config = dict(
    positions='learned',
    init_std_qkv=0.0262,
    beta2=0.98,
    max_steps=5814,
)
Each number is 128 + 24 x the weight over its row's rms, rounded and kept within 0 to 255. Layers, rows and columns count from 0. The size above them is the row's rms in percent of the matrix's.

# layer 2 MLP down (transposed), 768x192, rms 0.0676, rows 694-729, columns 0-95
size [118  68 106 110 106  78  97  73  96  85 114 111 103  95  99  96  75 106  89  76  92 107 110  65  68 126  77  59  89 113 108  78 101  80 111 106]
[[147 145 128  88 141  98  96 134 151 118 112 108  91 143 126 167  92 158 136 149  93 157 182 170 170  98 147 141 132 133  91 115 148 118  89 152 168 103  96 142 118 100 154 148 159 160 149 135 119 133 121  76 124 146 103 109 158 127 125 122 119 119  96 129 142 105 141 131 139 159 103 147 123 122  78 134 104 131 149 119 115 154 113  89 177 129 116 141 129 141 187  86 174 142 114 182]
 [112 149 136 136 140 121 143 131 167 137 126 133 149 123 120 140 133 139 107 103 127 156 141 123 137 127 126 164 148 130 138 164 137 144 138 160 167 123 125 153 105 147 121  95 115 138 113 148 116 129  91 127 121 123 129 140 143 151 121 136 135 112 130 125 132 144 127 131  93 151  92 102 137 118 175 119 110 122 140 144 102 146 155 145 167 121 156 154 110 115 118 128 135 119 103 145]
 [110 136 148 120 102 141 139 140  80 117 145 117 152 123 146  95 111 114 122 141 153 153 166  98 127 128  97 149 159 125 110 122 104 104  94 175  83 113 162 118 126 106 112 135 128 147 120 119 125 150  72 121 143  83 139 138 154 130 146  95 135 137 100 118 106 144 157 142 139 113 122 140 163 170 134 103 163 104 183 124 107 131 148  93  79 160 108 101  76 146 105 146 115 104 145 154]
 [138 141 134 133 143 131 166 167 139  84 124 136 178 114  94 115 122 117 163 137 142 145 101 150 130 161 137 137 116 115 150 116 132  93 172  99 124 162 126  83 118 108 127 133 133  83 118 135 119 150 150 109 105 150 127  93 118 132 131 111 155 102 115 171 167 138 123 110 142 107 107 116 106 104 122 111 169 172  86 127  89  84 118 132 142 130 117 170 118 160 130 134 108 129 106  87]
 [ 96 179 118 141 130 141 122 131 125 149 144 132  99 165 100 139 102  96 119 149 153 102 148 112 140 130 155 116 135  99  86 130  98 138  69 119 138 127 139 117 140 129 138 113 133 123 136 141 117 114 151 161 124 111 130 132  96  62 169 129 153 142 126 135  84 128 166 116 183 120 101 143  76 123 109 106 165  80 105 127 127 124 172 101 151 135 165 147 127 145 158 146 148 111  91 160]
 [ 98 138 143 151  92 189 125 151  96 133 157 111 123 116 119 137 149 144 144 146 160 156 139 118 109 128 137 147 149 135 102 139  77 105 122 120 141 116 143 140 161 130 106 118 133 156 108 144  60 100 120 134 134 111 143 179 146 126 158 142 110  98 127 162  88 118  93 135 117 113  82 116 148 138 149 146 138 161 138 124 141 114 153  82 102 119 114 120 114 152 131 147 128 125 126 101]
 [114 158 127 167 142 146 103 114 151 102 133 149 100 124  77 116 148 159 124 143 149 107 147 102 110 161 114 148 149 101 120  90 125 152 163 172 131 108  88  80 155 159 140 124  95 136 167 147 126 158 108 142 160 133 134 156 139 120 118  91 104 132 103 143  84 145 103 150 139 151 109 135 168 157  95 114 119 165 106 143 159 113 187 167 139 155 159 111 143 131 166 118 120  93 136 121]
 [146 131  69 133 129 126 138 151 118 155 101 143 146 132 123 169 105 154  96 156 120 104 153 145 103 144 129 149 159 101 135 109 157 112 121 174 144 110 107 159  96 114 173 149 152 174 142 147 118 137 148 118 140 129 149 121  88  97 138 112 124 137 109 108 122 148 101 127 126 161 119  98 168 151 135 114 174 121 115 104 148 127  93 109 127 140 145 104 147 131 127 139 124 107 155  90]
 [133 114 152 127 140 145 104 149  73 123  98 163 115 131 164 100 140 128 119 155 134 144 149 134  99 123 149 117 143 140 159 113 147 157 106 134 118  97 157 132 110  95 167  86 149 107 136 130 125 143 153 130 110 136 100 116 110 133  98 126  83 155 140  96  92 155 112  99  87 167 147 135 125 131 131 160 126 125 104 109 111 132 115 145 172 101  93 120 145 126 120 140 120  88  86 151]
 [124 132 106 126 133 100 133 160 149 114  81 157  77 129 125 157  97 152 101 130 129 141 143 107 114 150 117 104 164 128 157 167 129  97 110 137 129 107 103  85  88 107 153 130 115 149 151 151 121 125 118 137 134 136  93 122 154 108 107 122 113  82 140 120 177 127 133 134  95 187 116 147 129 130 154 155 122  82 162 177 114 108 115 106 147 137 137 172  93 122 116 120 123 146 122  93]
 [158 146 132  72 124 154  83 121 149 142 121 127 143  73 144 117 128 133 165 154 134 123 152 138 129 160 158 125 134 143 116 155 188 160 110 141 148 180 126 149 120 101 162 155 150 134 112 156 131 133 143 175 122 134 134 113 120 139 118 146 142 111 137 103 149 126 104 158 166 132 147  97 126 138 162 132 154 117 147 110 139 173  71 129 126  83 134 110  49  87  97 180 126 118 110 117]
 [164 114 127  76 113 122 124 106 176 146 115 159 175  86 156 165 113  95 148 138 140 109 120 140  86 143 142 136 178 138  75 123 112  90 146 140 141  89 160 123 149  87 119 101 172 149 136 104 118 143 152 165 144 100  96 114 102 127 152  90 141 106  95  94  90  91 113 167 164 145 171 138 116 135 157 145 155  98 132  94 117 132 126 120 123 134 126  79 117 141 180 101  81 142 113 134]
 [189 124 119 166 115 127 119 110 164 171 113 140 100 152 155 123 127  75  90 116 142  97 146 106 140 147 126 114 117 128 154 147 179 164 158 113 120 157  99 169  81 141 120 133  90 116 115 114 141 121 144 131 122 123 124 134 101 110 147  98 127 121 154 185 163  91 120  86 112 142 115 101 130 142  95 130 132 151  85 124 115 149 145 153 153 114 163 153 124 121 142 109 102 149 153 138]
 [150 131 126 135 118 136 125 122 125 108 131 108  86 163 105 129 113 128 191 124 139 142 133 156  88 123 123 127 139 154 126 130 106 121 118 146 147 131 129 105 120 114  97 109 121 152 141  75 129 160 108 105 136  78  86  89 133 137 148 118 120 140 155 143  98 124 172 144  99  87 123 143 121 131 101 151 115 154 116 147 108 100 121 161 132 106 123 171 127 131  97  99 132 154 130 141]
 [118 128 125 131 139 146 126 184  67 110 100  73 130  98 127 143 127 126 150 149 117 180 137 123 124 136 154 152  95 148 121 113  76 139 102 130 143 153  82 117 114 133  87  91 110 136 116 118 130 118 169 126 119 106 197 134 149 132 139 154  90 146 101 148 140 142 107  89 128 136 111 126 160 119 134 160 138 148 109 116 122 118 154 163 144 104 112 172 140 120 145 140 121 140 125  92]
 [172 159 122 127 182 104 151 132 111 121 151 200 103 122 139 116 118  97 117 119 118 121  87 168 146 130 159 119  78  88  96 113 115  90 149 103 121 165 134 139 146 100 135 129  78  99 133 119 117 146 111 131 113 142 151 144 166 126 128 157 103 150 108 139 118 143 157 145 117 155 135 155  97 162 146 130 144 118 111 105 118 124 137  99 178 107 104  97 183 109 173 135 159 126 141 130]
 [114  91  94 122 136  86 129 158 104 127 147  96 134 135 157 157 172 125 132 152 120  93 130 174 116 138 150 133 145 110 104 118 168 115 103 119 115 159  84 146 125 160 138  76 111 139 147 114 166 150 141 158 140 128 183 125 153 141 110 112 104 116 126 114 143 158 131 135 134 118 130 163 129  94 135 103 125 139 165 150  99  92 165 137 139 116 123 123 128 113 157 137  84 108 118 127]
 [148 147 119 117 104 121 114  70 166 128 161 116 148 173 142 135 144 139 116  81 141 122 115 130 109 157 107  97 140 138 164 168 151 147 139 109  99 100 129 179 102 150 124 127 128 166 154 102 135  76 149 114 156 153  94 142 110 138 116 115 137 170 130 128 161 123 173 130 141  91 138 115  65 124 145 134 133 125 139 172 154  99 124 123 125 129 121 120 113 134 144 100 135 120 150  91]
 [158  75 107 142 142 140 122 142  98 126 144 139  96 135 137 132 130 134 104 135 164 130 136 110 134 150 111 139 138 161 146  66 122 162 139 112 169 140 132 100 117  82 128 134 104 148 147 101 123 108 124 112  98 131 135 100 144 127 134 129 125  86 125 138 125 123 169 175 102 128 132 146 116 145 159 136 175 117 148 143 102 109 141 131 122 150 151 111 165 132 152 124 111  96 133  98]
 [105  96 108 133 141 143 141 156 131 167  98 142 162 127 130 163  96 139 140 129 127 141 136 113  94 118 119 115 126 129 107 127 106 127 110 106 112  90 113 110 149  97 117 122  88 142  78 127  98 145 150 137 173 141 125 158 143 122 104 109  97  65 152 108 127  93 103 126 101 156 143 162 150 155 185 165 157 152 124 148 134 144 116 140 124 137 132 170  80 141 110 119  72 147 157 137]
 [ 94 134 121 121 141 109 112 126 125 120 126 139 163 101 137 150 127 136 100 157 110 120 111 100 147 124 112 153 166 134 150 160 139 134 139 116  99 114 104 133 111 139 118 126  98 114 126 151 131 140 144  90 142  91 143 118 114 147 101 188 177 167 110 150 124 122  83 167  72 118 118 137 135  85 146 135 173 110 134 104 117 131 169 127 108 130 171 106 105 121 123 109 145 165 165 150]
 [150 122  84  95  88 147 118 131 118 127 187 136 123 177 146 127 163 127 147 111 132 141  86 151 125 130 125  97  96 137 158 154 130 109 101 170 130 144 128  93 147 136 104 167 119  98 116 158 125 125 111 143 106 144 129 148 119 126 156 168 122 153 110 137 114 147 104  94 157 108 129 107 111 107 111  95  93 139 119  92 146 153 118 144 118  99 143 143 122 140  76 116 171 135 176 117]
 [154 141 135 121 161  88 118 166 104 166 117 187  91 102 137 123 142 142 177 127 141  88 130 119 119 123 111 117 167  76 134  69 144 131 107 127 127 153 111 130 116 175 129 117 159 115 174 105 122 149 154 173 146 135 123 121 129 107 134 120 108 119 152 112 160 127 136 161 103 120 125 161 115 149 128 110  92 137 135  92 121 141 161  85  89 154 136 123  89 128 164 114 147 158 150 139]
 [119 135 156 130 152 186 133 104  75 132 140 144 137 151 141 130 138 149 153 180 116 129 157 152 123 160 138 120 175 119 154 140 102 150 137 124  93 126 110 135 145 107 123  96 131 138 147 101  99 117 141 150 143  97 146 109 137 133 124 128 110  93 147 154  96 109 113 128 118  79 148 154 122  85 145 178 132 137 102 151 115 113 137 145 128  93 117 122 136 137 102 106  90 139 128 112]
 [101 128 107 110 130 154 155 144 142 117 122 135 119 117 119 132 136 156 131 174 129  85 122 166 123 144 123 156 154 120 162 145 112 161 152 162 129 153 157 115 131  86 138 125 159 120  99  94  91 131 101 108 130 151 123 109  89 148  76 140 162 140  85 173 106 109 131 132 122 149 108 130 116  86 118 115 121  80 178 185 142 147  77 110 109 151 123 123 129 129 141  97 129 145 127 118]
 [170 129 119 129 118 132 143 110 120  88 139 109 121 107 177  88 131 103 126 138 163 155 174 125 149  86 131 106 134 114 116 142 158 157 114 152 207 122 120 164 124 115 134 155 112  88 100 148 134  89  96 101  90 132 139 139 131 130 114  93 129 144 139 134 108 131 109 165 106 109 144 149 125 142 100 128 146 185 109  82 106 106 114 171 146  91 109 121 154 139 118 147 122 124 143 135]
 [121 147 138 115 146 145 120 162 116 152 155 130 124 130 129  85 126 108 101 141 136 130 116 102 125 123 106 104 128 151 139 117 149  77 144 142 105 143 114 106 163 115  99 152 148 136 115 138 104 138 162 145 121 106  79 144 149 186 174 141 139 108 138 142  77 148 140 117 115  95 136 144 182 178 114 118 145 150 120 140 164 137  94  88 133 109 152 131 102 124 124 119 143 115 143 123]
 [141 121 124 139 115 149 136 150 136 151 124 108 160 140 152 128 140 115 107 146 112 152 113 100 160 110 104 153 135  89 115  98 131 106 122 127 151 103 108 123 148 144 135  98 150 145 122 158  83 108 116 142 111 139 168 153 131 107 142 160 128 134 119 114 125 117 139  96 138 165 125 125 137 132 118 129 148  79 129  84 105 107 107 138 160 135 112 143 132 145 132 122 188 146 106 108]
 [101 130 131  77 120 113 121 140 143 136 120 101 102 160 162 128 147  95 174 150 121 138 138 140 130 154 101 146 101 146 109 202 147 149  91 127 113  99 161 115 130 147  94 126 129 107  98 166 131 131 156 133 119 117  81 177 100 139 110 154 144 112 153 110 117 138 126 125 142 103 109 169  86 139 155 107 132 126  82 147 141 143 167 111 151 152 140 138 173 136 132 124 132  98 151  91]
 [ 94 156 125 143  71 155 149 146 126 130 134 120 129 103 104 170 121 118 125 147 129 145 155 132 127 106 125 133  99 145 142 153 146 138 131 108  98 142 124 177 136 111 116 108  80 154 133 103 125 143 127 162 118  87 125 126 158 142 125 122 115 163 110 169  70 133 156 136 104 138  95 111 124 120 125 120 136 158 117 149 131 135 182 171 126 132 102 133 146 118 142 129  95 149  92 114]
 [157 124  94 123 126 139 132 143 153 144  98 143 115 168 161 115 107 127 111  92 128 156 103 103 164 109 126 151 124 115  73 126 103 129 136 142 131 111 111 127 154 168 151 111  92 103 157 159 134 128 134 124 101 144 163 102 111 130 127 160 120 138 143 103 162  89 149 158 110 167 123 110 131 131 136 107 118  70  92  89 158 143  78 141 128 113 158 105  88 134 155 162 157 144 132 137]
 [113 142 135 121 134 180 133 162 103 129 125 107 110 125 115 118 123 161 130 165 163 104 107 150 108 148 133 148 153 103 126 164  68 101 129 117 112 162 132 135 112  93 116 112 121 131 117 100  82 122 139 111 120 125 146 128 100 149 122 152  90  86 109 181  96 114 156 102 123 108 120 144 129 121 130 167 109 125 141 131 122  98 160 132 138 128 110 167 152 136 118 114 122 106 131 143]
 [ 96 120 121 139 113 132  88 106 127 157  99 138 141 153  98 177 127 156 146  96 137 126 150 141  93 114 147 104  84 148 128 130 134 124  86 143 151 109 108 109 151 121 129  96 120 143 120 166 132 143 136 178 161 131 100 109 146 140 119  96 135 121  95 149  79 152 153 134 126 145  76 108 134  97 162 150 103 164 145 182 177 158 125  99 150 119  91 148  79 183 127 154  94 112 153 105]
 [110 113 139 148 162 127 108 146 158 105 113 201 129 130 118 108 136 141 121 128 123 171 115  91 147 155 153 100 109 121 191 103 121 122 121 128 110 124  93 120 118 102 109 120 131 100 140 170 132 138 142 150 108 172  84 130 100  94 135 139 136 121 148 124  78 142 125 138 140  96 133 176 109 157 123 121 128 141 109  67 162 127 126 134 140 116 105 172 149 156 120 121 116 136 135 137]
 [ 88  93 143 138 108 123 100 129 116 118 150 150 158  83 131 139 104 174 119  94 107 166 109 109 116 120 169 116 106 144 139 164 120 143 126 120 100 116 122 124 134 106 151 145 165 103 156 141 150  96  95  95 137 118 163 151  82 139 156 121  72 133 166 104 126 179 126  99 146 150 162  83 139 142 114 123 111  65 131 128 138 202 105 115  95  90 133 113 146 148 143 129 105 168 151 139]
 [151 115 140 113 194  86 130  73 163 136 125 120 142 116 123  65 148 157 100 123  89 152 128 119 101 131 121 112 117 129 119 143 128 139 143 142 126 135 182 122 110  87 121 137 147 149 120 160 119 116  88 141 113 128 164 139 111  84 127 118 125  92 112 131 129 135 134 119  95 120 126 117 112 162 156 158 117 123  84 122  85 148 133 115 107 134 122 131 202 135 118 116 124 138  97 137]]
# layer 2 MLP up, 768x192, rms 0.0881, rows 695-730, columns 0-95
size [ 63 123 109 104  94 103  88 102  89 107 108  96 101 107 102  87 102  99  96 105 107  96  73  92 124 100  69  97 109  95  84 100  91 104 106 102]
[[115 151 120 166 132 184 123 163 117 128 111 100 131 158 177 151 126  93 109 131 142 154 119 104 132 153  88 165 131 172 121  94 148  95 132 126 155 118 114 148 127 143 120 115 149 118 132 104  88 113 120 125 108 117 168 170 165 133 137 149 136 131 106 157 112 116 142 141  98 158  94 134 185 137 153 167 150 122 116 138 110 119 151 115 153 103 100 136 121 160 122 155 115  96 135 126]
 [150 135 133 117 153 114 106 114 137 127 154 114 117 127 112 123 135 116 145 139 164 126 107 131 115 110 111 144 176 117 154 150 131 121  72 108 158 125 133 160 133 117 129 114 178  91 117  89 144 139  98 159 112 136  85 127 116 128 148 121 121 137 138 135 126 110 145 113  97  76 120 155 119 115 165 189 157 130 116 143 138  57 171 134 171 130 134 138 143 136 110  82  72 126 139 119]
 [139 119 142 136 100 123 137 124 149 148 147 131 132 142 130 117 127 153 139 128 133 140 123 163 115 121 103 137 173 105 128 148  92  90 132 126 108 134 136 122 116 119 106 145  96 108 103 120 151 135 175  94 146 116 101 125 111 142 114 145 122 139 136 116 107 110 124 117  80 115 142 100 120 144 146 151 114 102 101 120 162 159 171 122 152 110 106 140 141 122 132 136  81 141 109 144]
 [135 135 109  80  93 119 132  98  93 101 148 147 120 141 110 115 149 149 146 157 116 154 162 142 133 123 144 132 170 146 134 131  72 110 108 120 121 154 143 156  98  98 118 132 109 152 157  92 134 147 130  75 154 120  67 124 163 157  80 150 120 137 107 195 128 120 163 132  95 116 131 146 132 128 123 171  89 110 152 154 124 120 133 104 147 117 120  89 131 106 161  97 126 147 138 171]
 [152 167 128 148 127 118 132 132 129 157 147 106 101 110 137 177 113 155 111 127 189 105 144 134  98 149 125 163 120  88 118 102  89 116 128 115 131 102  89 159 135  97 108 158 130 108 120 103 122 115 138 129 131  97 127 134 147 146 151 156 134 115 116 140  80 131 166 141 100 143  94 132 195  95 135 165 151 141 137 120 108 114 161 160 128 127 132 149 136 130 132 123 131  98  99 108]
 [103 187 134  96 124 121 157 104 122 156 144 108 123  89 147 150 134 147  75 141 131  99 118 129 106 132 125 138 132  90 129 153  72 125 145 150 160 154  52 117 142 144 121  81 176 134 134 112 132 133 145 113 148 140 117 133  89 122 156 110 129 107 115 134 112  97 101 103 119 128 119 153 133  90 146 141 155 132 145 119 130 152 148 104 146 169 143 166  96 154 141 103  98 133 154 101]
 [123 131 114 105  87 144 119 118 112 111 137 150 141 149 125 109 116 129  94 151 130 101 139 107 115 129  84 131 127 119 121 156 109 126  98 112 126 131 117 100 107  90 153 145 118 138  56  54 119 126 190  89 141 140 147 159  76 121 145 154 130  97 123 123 137 101 129 148 123 125 129 120 138 113 192 136 109 130 118 182 161 136 135 150 115 142 130 114 113 167 192  94 110 121 134 129]
 [114 125 129 120 119 141 104 136  86 110 141 163 145 124 108 130 144 128 163 131 109 107 142 126 124 117 161 126 139 138  83 169 139 112 136  96 118 133  88  86  82 112 120 103 126 141 141  83 142 121 108  66 155 119 127 132 157 134 116 112 151 128 154 176 114 138 131 166  82 130 154 186 149 109 140 121 137 144 157 147 101  60 171 152 142 118 139 132 195 144 108 104  85 139 109 140]
 [121 136 105 142 110  93 133 133 150 148 178  83 158 120 143  99 106 181 145 132 147  93 176 143 108 143 133 137  90 133 122 149  91 143  92 132 103 138 134 104 116 121 123  94 150 129 151 109 159 141 193  88 149  78 120 129 134 144 135 120  97 111 119 133 124 164 127 129 136  76 142 106 139  88 159 158 164 156 103 127 109 117 138 146 106  95 132 140 125 158 135 103 145 140 124 138]
 [129 152 120  96 181 131 120 118 130 138 145 150 121 135 106 153 141 142 151 160 150 123 169 137  74 143 116 113 181 126 139 115  90  96  85 136 116 117 133 102 103 106 138 121 153 123 113  75 118 157 118 121 139 101 116 121 120 137 124 149 160 111 106 118 120 120 113 156 101  89  79 136 145 129 132 160 171 180 111 122  92 140 137 108 127 129 154 129 152 102 168 124 141  98 136 168]
 [154 143  81 146 103 156 156 137 133 167 158 149 109 107 131 123 174  94 125 159 134 140 131 153 117 103 135 116 119 123 147 124 124 152 113 130  97 148 102 103 105 126 110 152 119 122 160 128 140 110  97 190 118 100 129 160 173 117 115  91  93 120 150 103 120  99 135 119 116 115 129 126 113 117 142 128 171 155 132 130  59  91 142 122 190 158 121 103  99 140 101 108  66 143 122 142]
 [119 184 116 120 107  94 147 113 165 157 155 100 162 150 137 142 104 141 167 138 177  88 132 142 105 134  73 150 107  77 138 133 153 130 145 132 112 165 130 151 147 101 155  68 141 129 137 110 123 131 141  82 133 116 138 156 125 139  84 113 165 147 119 104 129 123 170 113 124  78 138 112  93 138 137 156 152 100  95 150 110 108 153  96 135 170 122 135 107 144 119  75 102 127 111 142]
 [121 127 138 146 132 116 105 176 110 126 112 154 130 115  98  87  95 167 157 160 151 129 127 154 126  96 139 111 133 122 143 155 118  83 128  59 118 151 118 118 130  84 117 142 116  69 149  91 157 101 152 104 119 101 153 113 108 136 141 106 167 103 136 144 116 111 138 117 113 152 151 142 141 103 135 159  73 110 134 126  81 111 178 142 117 127 116 158 119 146 107 144 101 132 127 150]
 [106 167 192 120 134 140  99 203 135 113 154  93 116  90 143  96 143 150 136 138 118 139 149 116 150 139 141 123  95 154 132 162 115 107 112 122 110  86  96 122 169 124 134 156  87 163 131 101 125 105 196 125 138  96 116 135 138 122 139 173 107 108 131 145  99 163  82 142 100 105 155 115 162 127 134 125 179 125 104 121  93 118 153 132 121 152 135 119 117 150 105 151 153 124 122  80]
 [119 127 142 139 141 126  95 157 144 141 107  76 108 147 111 113 122 132 120 162 139 128 151 126 118 143 152 118 168  88 116 107 108 129  91 130 144 133 105 149  88 133 103 140 140 130 145 149 136 136 119 108 145 139 119  90 120 132 124 113 100 152 144 159 140 112 119 120  80 104 145 151  97 129 143 187 160 140 146 132 144  79  91 122 108 126 145 148 137 134 115 138  61  86 138 112]
 [116 163 159 136 112 132 129 118 108 138 164 131 165 175  98  82 119 143 142 138 166 143 139 118  72 156 124 136  90 105 114 123 122 136  74 134 114  86 147 161 104 120 119 154 113 156 105  97 149 113 125 131 150  77  96 111 138 163 136 151 140 102  95 144 138 127 130 181 122  85 101 125 130 127 134 140 155 181 120 165 150 109 172 144 100 139 141 136 135 106 148  97 105 107  98 139]
 [156 157 119 156 101 115 146 134 115 181 126  90 159 146 127 114 150 103 140 135 132 132 110 143 118 159 107  96 111 114 105 132 130 125 111 161 126 149 101 103 137 125 117  98 136 122 144 115 127 132 173 126 135 113  95 136 178 141 146 140  73 105 110 138  75 121 125 146 117  94 152 113 105 127 171 178 124 162  98 127 131 128 123 171 116 154 109 146 126 125 122 123 114 133  84 132]
 [108 170 129 120 113 140 110 130 112 155 147 118 143  99 137 121 150 151 111 136 184 126 160 158 131 123  85  91 117  72 124 131 123 131 119  78 124 128  83 150 142  76 139 158  93 130 143 112 114  75 146  76 147 132 124 160 120 146 106 133 116 161 142 118 111 119  76 129  97 123 114 141 147 115 133 118 130 126 130 149 151 112 123 158 110 151 117 120 145 133 144 139 149 149 100 102]
 [144 108 167 113 123 170 140 149 109 151 105 115 115 120 145 131 105 135  74 134 143  95 142 155 127 123 114 136 147  74  93 131 129  97 142  84 126  98  94 139 106 109 141 130 154 140 110 118 112 110 145  97 138 131  90 152 132 157 108 124  96 122 150 149 121 115 136 170 103 135 124 144 155 108 179 112 141 142 118 143 139 100 136 151 134 148 122 140 142 197 136 135 102  76 139  99]
 [131 152 135 155 154 144 162 126 123 114 116 121 110 105 139 131 150 122  95 129  95 122 152 137  88 170 126 106 135 137 128  91 133 132 108 102 147 182 130  82 161 125 130 116 109  84 152  93 120  78 147 189 143  84 107 131 175 175 147 127 136 128  86 134 127 131 161 156 104 128 105 120 149 133 135 180 146 133 105 118 108 113 129 138 141 120 114 147 122 113 128  73 116  98 154  90]
 [131 159 150 134 110 102  76 126 112 182 146 104 144  81 153 121 190 145 101 156 158 153 139 143 151 127  97 173 120 109 115 161 104 123 101 135  76 159 103 131 109 130 135  96 114 127 117 132 114 115 105 116 108  96 126 143 128 115 137 126 117 115 104 140 111 133 103 138 107 138  84 135 130 101 153 106 108 158  90  83 138 147 115 137  86 147  98 129 156 131 164 151 117 115  55 116]
 [155 142 110 138  88 121 159  91 157 145 150 128 135 122  99 135 150 118 116 141 121 138  83 125 103 145 146 130 157 108 110 125 112 157 132 124  93 162 125 113 150 125 118 128 140 140  83 140 134 144 133 107 116  91  74 153 120 142  99 126 114 109 141 126 103 126 141 128  74 102 115 152 102 138 153 145 167 111 138 165 128  95 200 149 146 121  95  95 157 125 167 103 116 149  99 156]
 [127 164 171 150 138 140 127 133  79 126 138 139 128 125 126 122 121 174 128 175 115 113 141 157  99 168 151 142 170 120 135 125  87 138 155 126  89 151 110 121 106 118 120 127 103 103 113  88 119 137 133 107 162 105 156 108 142 165 120 109 126  70 116 156 109 125 115 129 105 121 141 143 138  99 151 131 117 178 130 129 110 101 135 135 116  92 111 105 171 136 169 118 120 116 120 167]
 [137 141 139 130 125 129  97 129  83 152 115 104 124 106  98 120  93 141 155 139 129 141 136 167 110 140 117 143 130 144 154 153 121 102 115 117 124 124 119 180  92  75  88 162  92 108  95  77 143  56 114 116 135 106 104 104 130 148 121 140 117 128  85 146 122 130 106 120  91 134 114 152 167  88 147 144 114 125 137 135 106 129 157 153 108 127 129 107 124 124 126 107 121 146 119 114]
 [127 141 100  91 152 112 127 128  98 118 157 127 107 104 155 113 121 136 122 182 143 126 164 129 115 110 144 183 130 157 115 138 134 128  69 170 119 164 127 126 114  68 124 175 104  94 134 121 132 118  93 144 126 105 132  98 144 129  97  89 163  88 149 129 115 128 101 134 135 135 125 148 127 146 112 138  97 168  97 118  56 149 155 120 138 153 114 128 157 101 153 109 118 133 104 111]
 [113 129 165 132 175 131  81 162 122  94 142  83  92 139  93 125 141 126 142 147 139 151 167 126 114 183 129 152 117 156 148 107 148 134  91 150 108 124 115 119 142 139  96 118 151 133 101 122 116 107 126 166 145 124 139 117 131 134 188 114 124  93 107 149 107 159 174 120 123 110 137 103 141 132 153 133 139 162 115  99  99 159 144 117 159 111 142 181 112 121 126 108 124  96 132  86]
 [143 118 140 134 144 109  98 124 123 140 130 133 182  81  89 117  95 145 136 125 119 118  97 141  92 111 182 115 105 101 144 107 147 137 139 106 140 120 151  87 114 115 132  86 173 117  84 100 156  96 137 164 148 127  86 107 138 155 119 126 136 133 101 143 126 165 151 118 106 101 156  99 114 118 149 171 158 117 133 120 103 104 145 161 166 122 117 152 157  96 124 118 119 139 161 106]
 [141 133 140 148 128 127 142 156 136  53 141 170 147 148 134  78  76 138 158 130 146 128 141 133 128 156 117 124 136 113 112 130 129 133 118 109 118 131 125 149 106  95 141 198 109 117 117 124 138 114 122 110 109  98 128  98 126 130 125 156 109 114 171 145 127 142  79 193 121 163 137 110 115 115 113 120 136 132 175 111 152  80 132 117 112 160  91 111 125 164 114 155 136 107 113 140]
 [136 130 145 110  89 148 126 122 146 151 155  99 169 129 115 139 147 141 173 131 148 149 163 143 122 129 145 163 124 122 137 162 118 131 136  77  75 150 117 183 168 105 116 109 126 144 124 109 127 100 133 132 132 113 125 113 164 147 102 103 120 124 118 135 112 141 153 141 142 116  84 134 127  94 149 144 143 110 122 117  81  89 158 160 156 112 133 120  85 148 133 107 113 160  95 186]
 [121 113 192 166 153 148 119 128 108 105 123 161 145  97 129 106 141 155  89 151 133 144 141 144 145 115 161  99 187 178 150 139  99  97 125  64 202 122  87 101 112 120 126 163  91 127 105 108 145 114 107 157 114 105 128 143 156 123 180 107  85 127 158 133 132 146  96 126 118 106 165 164 141 102 125 118 122 162 134 110 102 109 139 128 129 142  92 121  97 167 148 114 115 143 138 139]
 [ 88 126 116 129 111 147 108 146  78 114 112 130 135 134 135 122  95 159 143 163 172  96 132 129  86 153 120 119 110 109 106 149 110  96 145 100 136 140 145  95 101 118 131 115 157 132 114 101 124 137 146 106 122 128 151  98 115 149 128 140 149 121 112 192  96 140 142 134 114 148 125  83 120  86 159 163 138 102 128 167 105 103 171 147 114 144  89 167 179 175 154 139 127  95 158 100]
 [130 121 200 119 120 140 141 152 149 160 114 140 117  87 119 153 129 139  90 155 124  99 139 150 125 105 129 169 142 108  87 128  80 129 121 120  84 124 112 127 105 120 133 129 143 150 131 124 122 149 135 145 130 118 104 103 126 146 116 153 150 146 106 171 114 125 120 139  94 140  99  94 182 103 118 115 134 127 119 121 119 141 119 129 119 133  97 140 167 114 129 156 140  70 147 103]
 [135 144 176  92 108 150 134 131  87 145 145 130 136 124 141 120  89 142 111 132 178 154 135 178 119 146 132 140 131 147  81  96  77 119 133 119 155  94 124 122 109 114 152 161 119 153 118  99 130  99 160 169 142 111 145 113 123 133 130 133 109 124  85 154 131 129  90  98 121 154  87 102 159  77 115 125 131 151 136 119  70 104 132 132  99 119  77 121 148 133 131  94 131 130  98 132]
 [135 138 185 124 107 118 126 185 119 108 141 138 145 131 127 154 157 153 145 130 185 139 149 140  93 159 105 118 115 119 136 148 133  71 144 116  76 117 140 147 132 114 136 119 117 120 145 118 146 115 120 131 178  95 148 129 154 126 120 123 119 127 102 126  66 156 124 116 131  92 112  84 109 114 132 111 171 168 117 134  98 113 144 110 121 115 116 166 136 123 130 146  72 105 152 147]
 [132 109 130 141 163 128 107 116 125  74 135  66 152 150 130 117 111 153 175 152 121 137 118 170 111 133 140 172 156 117 131 146 109 109 126 110 107 168 120 118 123 106 111 131 172  86  89 106 121 113 135 125 118 109 100 137 161 154 131 119 139 124 124 126 116 141 151 144 103 165 118 121 147  81 140 134 114 157 118 141  99 106 167 157 150  71 101 121 163 117 104 124 116 132  85 126]
 [131 115 172 130 147 155 124 107 150  95 140 122 154 106 132  95 149 139 160  92 118 155  98 149 105 116 143 176 148 102 185 152 143 129 116  89  70 114 110 138 155 124 129 141 144 125  89 121 128 120 115 130 145  98 157 127 137 140 156 122 138 148 119  99  76 147 167 109 112 125  97 165 126 137 139 126 136 146 132 135 150 133 136 130 124 117 135 124 164  92 110  95  72 141 104 159]]